config.toml
num_hidden_layers = 12
norm = "rmsnorm"
norm_eps = 1e-05
qk_norm = true
init_std_qkv = 0.0467
init_std_down = 0.0668
decay_shape = "linear"
Each number is 50 + 12 x the weight over the matrix's rms, rounded and kept within 0 to 99. Layers, rows and columns count from 0.

# layer 7 attention query, 192x192, rms 0.0454, rows 167-183, columns 0-95
64 49 52 35 48 65 49 34 27 39 47 49 45 44 58 58 57 59 55 52 66 62 43 59 62 25 33 57 51 42 43 57 44 37 62 42 46 37 58 75 45 51 56 53 60 52 54 66 62 41 42 44 56 39 54 52 46 50 51 68 75 51 31 38 81 52 45 57 58 65 29 44 49 48 58 57 54 46 37 56 47 39 61 42 53 60 28 37 59 55 60 60 38 47 35 48
41 36 52 58 77 67 62 53 40 58 49 49 44 54 57 32 70 54 46 54 54 37 52 55 41 44 30 62 34 30 60 46 39 53 48 54 58 42 54 48 35 34 50 54 48 36 55 56 59 35 35 48 50 38 52 55 53 63 51 52 50 29 34 48 66 31 69 45 55 64 55 55 44 49 59 54 61 40 39 50 34 55 55 62 34 48 36 36 46 44 54 51 50 51 39 56
60 51 36 59 43 51 23 46 52 53 41 48 52 40 31 57 57 49 37 46 55 52 32 69 42 52 28 42 54 52 63 51 63 58 64 47 71 46 45 37 58 49 58 48 37 51 49 72 18 52 46 53 71 60 57 67 60 35 37 33 35 57 52 49 54 46 57 38 51 46 46 33 45 63 54 38 25 48 42 55 54 63 49 55 33 59 65 26 79 92 35 67 47 43 70 57
43 37 34 40 67 47 55 42 38 61 30 55 37 48 30 66 66 43 69 50 66 51 50 50 30 53 51 61 30 36 47 53 48 31 52 43 46 36 54 49 58 39 55 48 36 57 63 67 53 62 30 54 56 48 50 57 56 45 32 51 52 52 58 46 51 20 49 44 65 53 55 32 55 58 51 59 49 40 50 66 55 55 48 82 32 44 37 40 59 71 46 44 38 58 39 66
47 51 32 51 59 52 38 44 70 51 45 69 51 50 42 60 40 37 55 43 51 68 70 60 58 53 38 51 34 66 57 76 53 58 79 46 39 40 27 41 28 41 64 72 45 63 64 58 68 52 61 46 62 73 36 50 48 59 40 50 33 45 35 58 26 48 68 46 16 50 41 58 63 54 45 70 52 40 56 37 57 43 50 67 30 61 47 22 54 65 52 56 45 55 52 63
45 32 37 29 43 53 49 44 52 55 32 47 47 48 43 52 72 35 56 68 53 55 55 43 31 42 40 51 50 64 52 72 43 49 60 59 57 37 70 51 65 52 43 67 46 47 57 46 56 42 46 71 57 41 49 54 54 61 30 79 46 34 49 62 53 44 47 67 58 48 28 54 53 32 54 56 52 42 57 57 45 52 36 52 63 33 45 54 48 57 62 54 48 48 52 49
55 45 50 49 55 57 58 40 61 54 45 48 51 51 66 47 77 45 47 61 57 38 56 53 36 47 41 61 34 47 41 71 34 57 59 62 38 33 32 67 53 44 56 61 39 29 64 58 78 49 44 48 29 30 51 60 42 48 59 64 61 24 46 27 62 38 55 32 48 60 39 57 47 62 51 41 59 32 52 54 44 54 62 55 41 60 54 37 58 50 56 66 45 58 45 55
50 38 57 54 34 58 43 32 42 47 49 56 48 41 28 65 32 35 49 42 62 67 40 41 46 49 46 58 58 48 53 50 47 48 25 57 44 62 67 39 41 34 48 50 58 48 36 61 45 53 60 54 55 61 70 47 90 52 26 52 52 50 42 61 39 48 49 28 51 24 40 63 47 69 43 42 51 89 50 59 59 52 48 48 40 53 72 49 53 43 62 52 58 50 73 49
43 66 51 54 57 40 61 33 75 60 39 57 66 64 51 60 54 48 57 45 33 26 65 59 70 46 46 49 50 64 57 52 37 57 32 41 37 40 32 71 38 50 50 53 54 49 44 48 60 34 43 44 42 27 42 40 52 66 62 58 71 57 38 45 70 35 41 53 43 54 56 48 58 44 61 80 50 52 64 49 45 62 36 53 82 54 59 44 45 38 64 58 33 53 62 43
48 56 59 72 47 45 46 49 58 49 45 50 44 56 43 34 49 49 48 33 42 44 70 51 37 44 42 47 26 40 66 71 42 50 55 62 57 36 61 64 52 24 53 52 26 22 52 72 41 46 47 42 59 53 47 60 61 50 47 53 64 58 77 46 42 42 67 50 48 36 78 47 56 52 43 60 61 70 49 53 32 50 60 54 48 69 51 44 74 63 57 55 44 36 49 55
62 60 54 62 57 60 41 38 60 48 67 63 57 42 56 65 42 61 43 56 50 48 36 59 64 43 32 54 55 58 55 41 51 44 58 50 39 49 62 28 37 46 54 46 51 60 50 47 42 28 61 49 59 57 40 47 62 63 56 35 59 41 48 44 39 66 57 48 35 26 50 33 25 54 55 64 39 51 36 40 47 41 55 52 75 77 48 41 45 51 67 74 45 54 49 57
43 33 32 18 49 52 62 47 37 55 37 33 59 44 55 64 49 63 50 59 67 43 44 48 37 53 41 36 34 29 33 72 49 49 41 66 44 32 49 70 69 53 44 53 29 40 40 61 80 51 42 68 31 61 26 55 41 48 66 62 56 51 54 63 57 48 35 37 26 64 48 48 36 33 28 58 80 43 60 30 39 42 56 57 39 44 26 62 20 55 62 41 58 62 52 57
69 31 58 55 64 60 26 36 51 37 35 47 42 41 49 50 66 63 49 50 44 53 36 68 35 43 43 42 64 44 34 47 42 33 64 48 45 52 44 54 69 58 64 35 48 50 42 48 59 32 27 47 49 53 56 44 48 41 22 31 44 53 61 64 55 40 38 34 26 50 45 54 40 53 46 37 55 47 49 42 60 56 50 45 38 42 46 40 53 34 62 49 46 42 58 41
51 30 39 63 40 48 66 53 63 49 42 42 65 50 75 60 66 37 60 51 56 65 54 39 46 29 48 31 64 41 61 77 64 61 56 62 57 50 60 83 41 70 36 62 41 45 57 48 54 68 50 31 38 49 35 26 59 50 55 56 58 45 61 61 37 28 56 74 38 55 57 60 44 48 36 76 46 69 73 47 58 60 46 34 54 34 46 45 36 41 70 38 32 19 51 52
59 73 16 82 62 42 50 44 36 62 63 39 28 71 73 30 65 32 57 44 41 48 52 38 74 32 76 51 40 44 53 43 37 42 71 42 48 69 44 51 46 47 59 46 41 55 45 63 48 32 38 59 39 50 56 45 22 66 60 49 58 61 60 65 51 13 61 57 30 32 11 51 48 54 38 63 61 53 65 55 34 50 56 36 57 45 34 48 71 71 58 30 44 56 50 65
54 55 68 55 67 48 58 55 56 26 37 57 66 40 39 50 76 41 58 44 23 50 64 54 55 42 52 74 49 53 57 56 54 42 45 42 51 35 54 42 53 53 53 56 54 51 36 63 58 53 50 57 57 30 46 42 69 40 41 62 51 45 52 51 33 62 65 66 67 44 62 44 74 51 44 65 39 65 35 43 50 31 35 67 50 60 25 49 51 47 49 38 61 44 51 54
63 58 80 43 30 51 75 40 63 44 57 64 59 51 24 49 90 30 61 64 87 64 78 61 46 48 35 63 47 46 38 57 36 36 38 57 38 47 43 49 59 52 25 35 61 60 25 46 46 38 44 93 51 32 51 38 48 56 62 22 49 60 40 48 41 57 48 73 55 40 56 46 50 32 52 29 56 54 39 54 66 63 53 56 54 60 44 53 50 60 42 62 27 38 37 66
# layer 7 attention key, 192x192, rms 0.046, rows 167-183, columns 0-95
44 40 48 52 40 47 36 73 28 49 30 56 51 55 41 49 34 58 52 54 55 59 47 43 34 71 69 55 67 50 60 54 40 50 46 55 62 43 55 45 56 61 70 42 47 63 44 36 51 44 62 42 40 52 36 45 64 43 46 59 61 57 61 58 62 37 48 49 50 69 52 57 60 26 42 49 43 69 50 57 76 52 54 41 46 42 39 40 32 37 23 40 52 31 64 40
42 55 49 26 42 27 49 62 31 63 41 41 62 54 42 51 40 35 60 41 69 51 50 46 38 55 51 51 32 56 47 43 58 51 54 28 58 46 41 50 57 62 40 61 61 71 69 44 50 58 66 55 59 57 48 32 56 49 66 38 41 48 56 47 46 37 32 64 64 39 67 43 56 47 47 39 36 49 46 56 50 37 61 51 50 34 48 54 18 47 36 54 49 55 52 66
58 49 46 46 56 42 49 53 45 57 61 43 46 40 42 33 64 48 55 38 35 57 40 59 45 62 57 44 45 33 52 27 37 26 43 68 57 58 60 29 30 65 28 56 56 43 51 33 58 56 62 52 53 62 33 29 61 47 58 53 55 47 51 36 51 52 63 51 40 45 68 64 63 08 55 72 49 69 67 61 63 38 42 55 43 50 56 53 52 56 37 36 51 55 36 54
56 66 50 58 39 46 51 46 43 51 37 37 77 49 51 36 48 41 42 41 56 38 55 41 66 38 46 64 48 41 50 42 54 51 54 38 55 43 53 58 66 73 27 39 50 50 56 66 43 59 55 63 73 40 49 34 48 46 61 54 52 39 44 38 57 49 71 63 53 46 56 62 55 46 42 45 45 53 56 48 51 37 56 43 55 40 76 58 53 50 44 56 53 49 51 69
54 48 47 36 59 65 35 57 49 57 66 31 51 38 64 51 42 58 54 22 30 65 39 49 33 46 52 41 31 62 72 51 44 39 44 49 55 55 23 50 70 57 52 56 47 39 22 78 44 53 52 38 44 53 56 28 24 46 70 37 69 45 63 58 38 37 60 62 49 49 44 51 32 64 63 69 41 48 56 40 27 35 41 47 46 69 35 50 45 51 49 39 17 39 30 49
36 57 44 36 54 32 66 45 30 43 40 53 52 40 40 55 51 40 55 88 35 39 68 54 56 55 47 51 64 25 52 52 51 61 44 27 60 56 57 44 26 59 64 43 31 51 20 54 37 60 46 54 59 38 29 44 55 59 61 36 34 74 41 46 42 58 69 54 57 49 35 44 75 52 57 58 51 59 40 42 44 58 48 57 47 43 50 42 37 44 36 46 61 59 57 53
65 44 57 31 37 38 63 47 34 37 33 62 72 36 29 58 56 41 49 53 46 59 46 41 58 63 38 53 42 26 71 40 63 42 63 43 49 26 52 58 44 40 35 28 47 48 59 49 49 67 46 65 46 57 46 66 63 66 66 57 31 54 43 69 50 73 52 65 31 52 49 44 42 50 55 50 38 68 41 40 57 44 30 51 41 69 59 67 35 69 59 54 59 46 69 55
57 61 46 59 59 65 44 31 21 40 61 44 47 39 55 52 61 54 42 19 58 30 48 47 40 62 47 34 48 43 41 28 23 49 63 60 44 32 45 45 42 41 48 31 62 38 67 53 58 44 45 63 46 48 40 30 34 49 37 50 56 53 57 29 47 51 43 51 23 58 53 45 40 48 62 39 52 43 44 29 38 75 36 23 24 53 45 58 63 45 52 74 29 50 36 51
55 45 32 59 66 42 57 64 53 48 62 44 44 70 44 50 26 26 27 73 72 61 58 50 48 64 58 72 47 47 55 48 47 62 38 60 50 64 49 36 42 53 62 44 56 67 46 30 57 36 56 50 41 69 61 51 62 70 50 33 65 48 28 59 55 45 47 39 60 58 51 56 39 67 52 28 64 52 41 37 50 42 35 56 46 60 52 29 41 46 48 53 60 68 60 34
39 31 53 53 64 61 51 55 64 60 71 68 36 59 67 51 42 55 48 52 44 51 40 52 56 57 50 54 57 56 58 36 37 41 45 49 55 66 41 56 48 38 54 52 40 55 48 43 42 35 48 35 33 68 55 65 48 53 42 43 35 46 61 47 31 36 31 52 46 41 55 42 38 53 64 66 60 33 63 52 46 67 44 47 47 56 32 33 45 46 49 44 50 44 53 28
54 26 79 59 54 47 30 55 57 70 39 54 35 54 39 55 41 70 47 25 37 53 35 76 63 46 36 27 59 65 66 70 54 49 68 51 42 35 45 39 45 67 42 42 53 52 41 52 44 56 48 29 55 47 65 55 50 64 29 53 58 31 88 45 67 54 33 50 49 54 68 52 39 35 72 38 46 68 33 67 62 54 52 63 46 39 43 79 70 53 73 70 32 38 57 28
62 57 33 69 70 71 40 64 39 54 61 44 47 67 47 44 58 34 64 51 39 26 78 52 29 70 34 65 61 51 51 46 35 48 48 49 45 60 51 64 52 36 65 44 56 59 36 78 68 40 48 36 62 60 46 74 50 54 26 48 68 44 45 69 45 38 56 47 39 41 30 56 58 36 62 49 50 39 64 56 63 69 45 45 43 45 64 33 53 52 60 56 37 33 52 50
75 40 20 45 47 56 37 60 30 60 73 49 51 40 43 65 39 59 56 56 72 54 56 48 44 34 46 45 52 59 51 54 48 71 48 57 28 66 48 48 48 47 48 58 63 54 38 36 69 49 52 43 49 47 47 49 34 47 42 41 46 50 54 56 57 51 43 54 47 37 65 47 37 59 51 56 62 50 30 56 60 50 51 33 61 60 41 46 33 55 58 46 37 51 31 50
71 50 27 57 64 45 58 43 52 57 43 55 51 48 47 56 34 29 69 32 53 55 49 24 44 37 65 37 69 59 64 64 58 63 54 61 43 45 59 52 27 56 65 64 51 60 55 56 38 56 94 27 56 59 41 38 53 54 45 50 34 78 62 44 51 47 33 57 65 48 46 46 37 54 47 66 51 63 57 29 77 58 49 51 34 64 39 51 47 44 49 16 45 58 51 43
54 23 45 39 54 48 09 59 38 62 63 55 24 35 76 71 41 26 68 45 45 41 53 33 39 45 69 44 37 68 44 62 49 54 38 36 53 56 34 75 55 48 62 62 47 33 48 62 48 26 48 44 55 57 73 62 33 57 32 41 41 63 53 52 48 17 71 72 62 61 44 25 53 47 30 44 50 49 50 75 44 71 52 44 54 53 49 41 39 41 54 55 39 40 57 63
50 67 71 70 37 51 50 46 54 10 30 84 45 60 50 39 61 36 35 40 31 44 59 72 46 39 59 51 45 50 63 68 68 69 61 37 76 31 69 29 46 37 72 27 46 53 42 71 43 26 20 51 34 67 49 40 62 43 30 56 61 49 43 52 52 45 60 49 45 39 61 45 58 72 50 76 49 64 49 42 64 45 62 74 64 59 48 40 65 50 50 44 72 55 33 45
72 62 53 62 42 38 48 33 62 53 32 51 38 44 68 47 76 40 49 39 19 87 31 65 58 72 56 56 67 29 56 20 57 35 51 86 54 43 40 20 60 57 50 52 59 20 30 44 50 53 51 59 52 61 67 49 50 64 54 61 35 39 39 54 48 73 53 57 53 68 59 52 35 27 48 67 40 79 64 50 21 50 36 50 37 56 57 49 73 35 68 40 37 53 53 50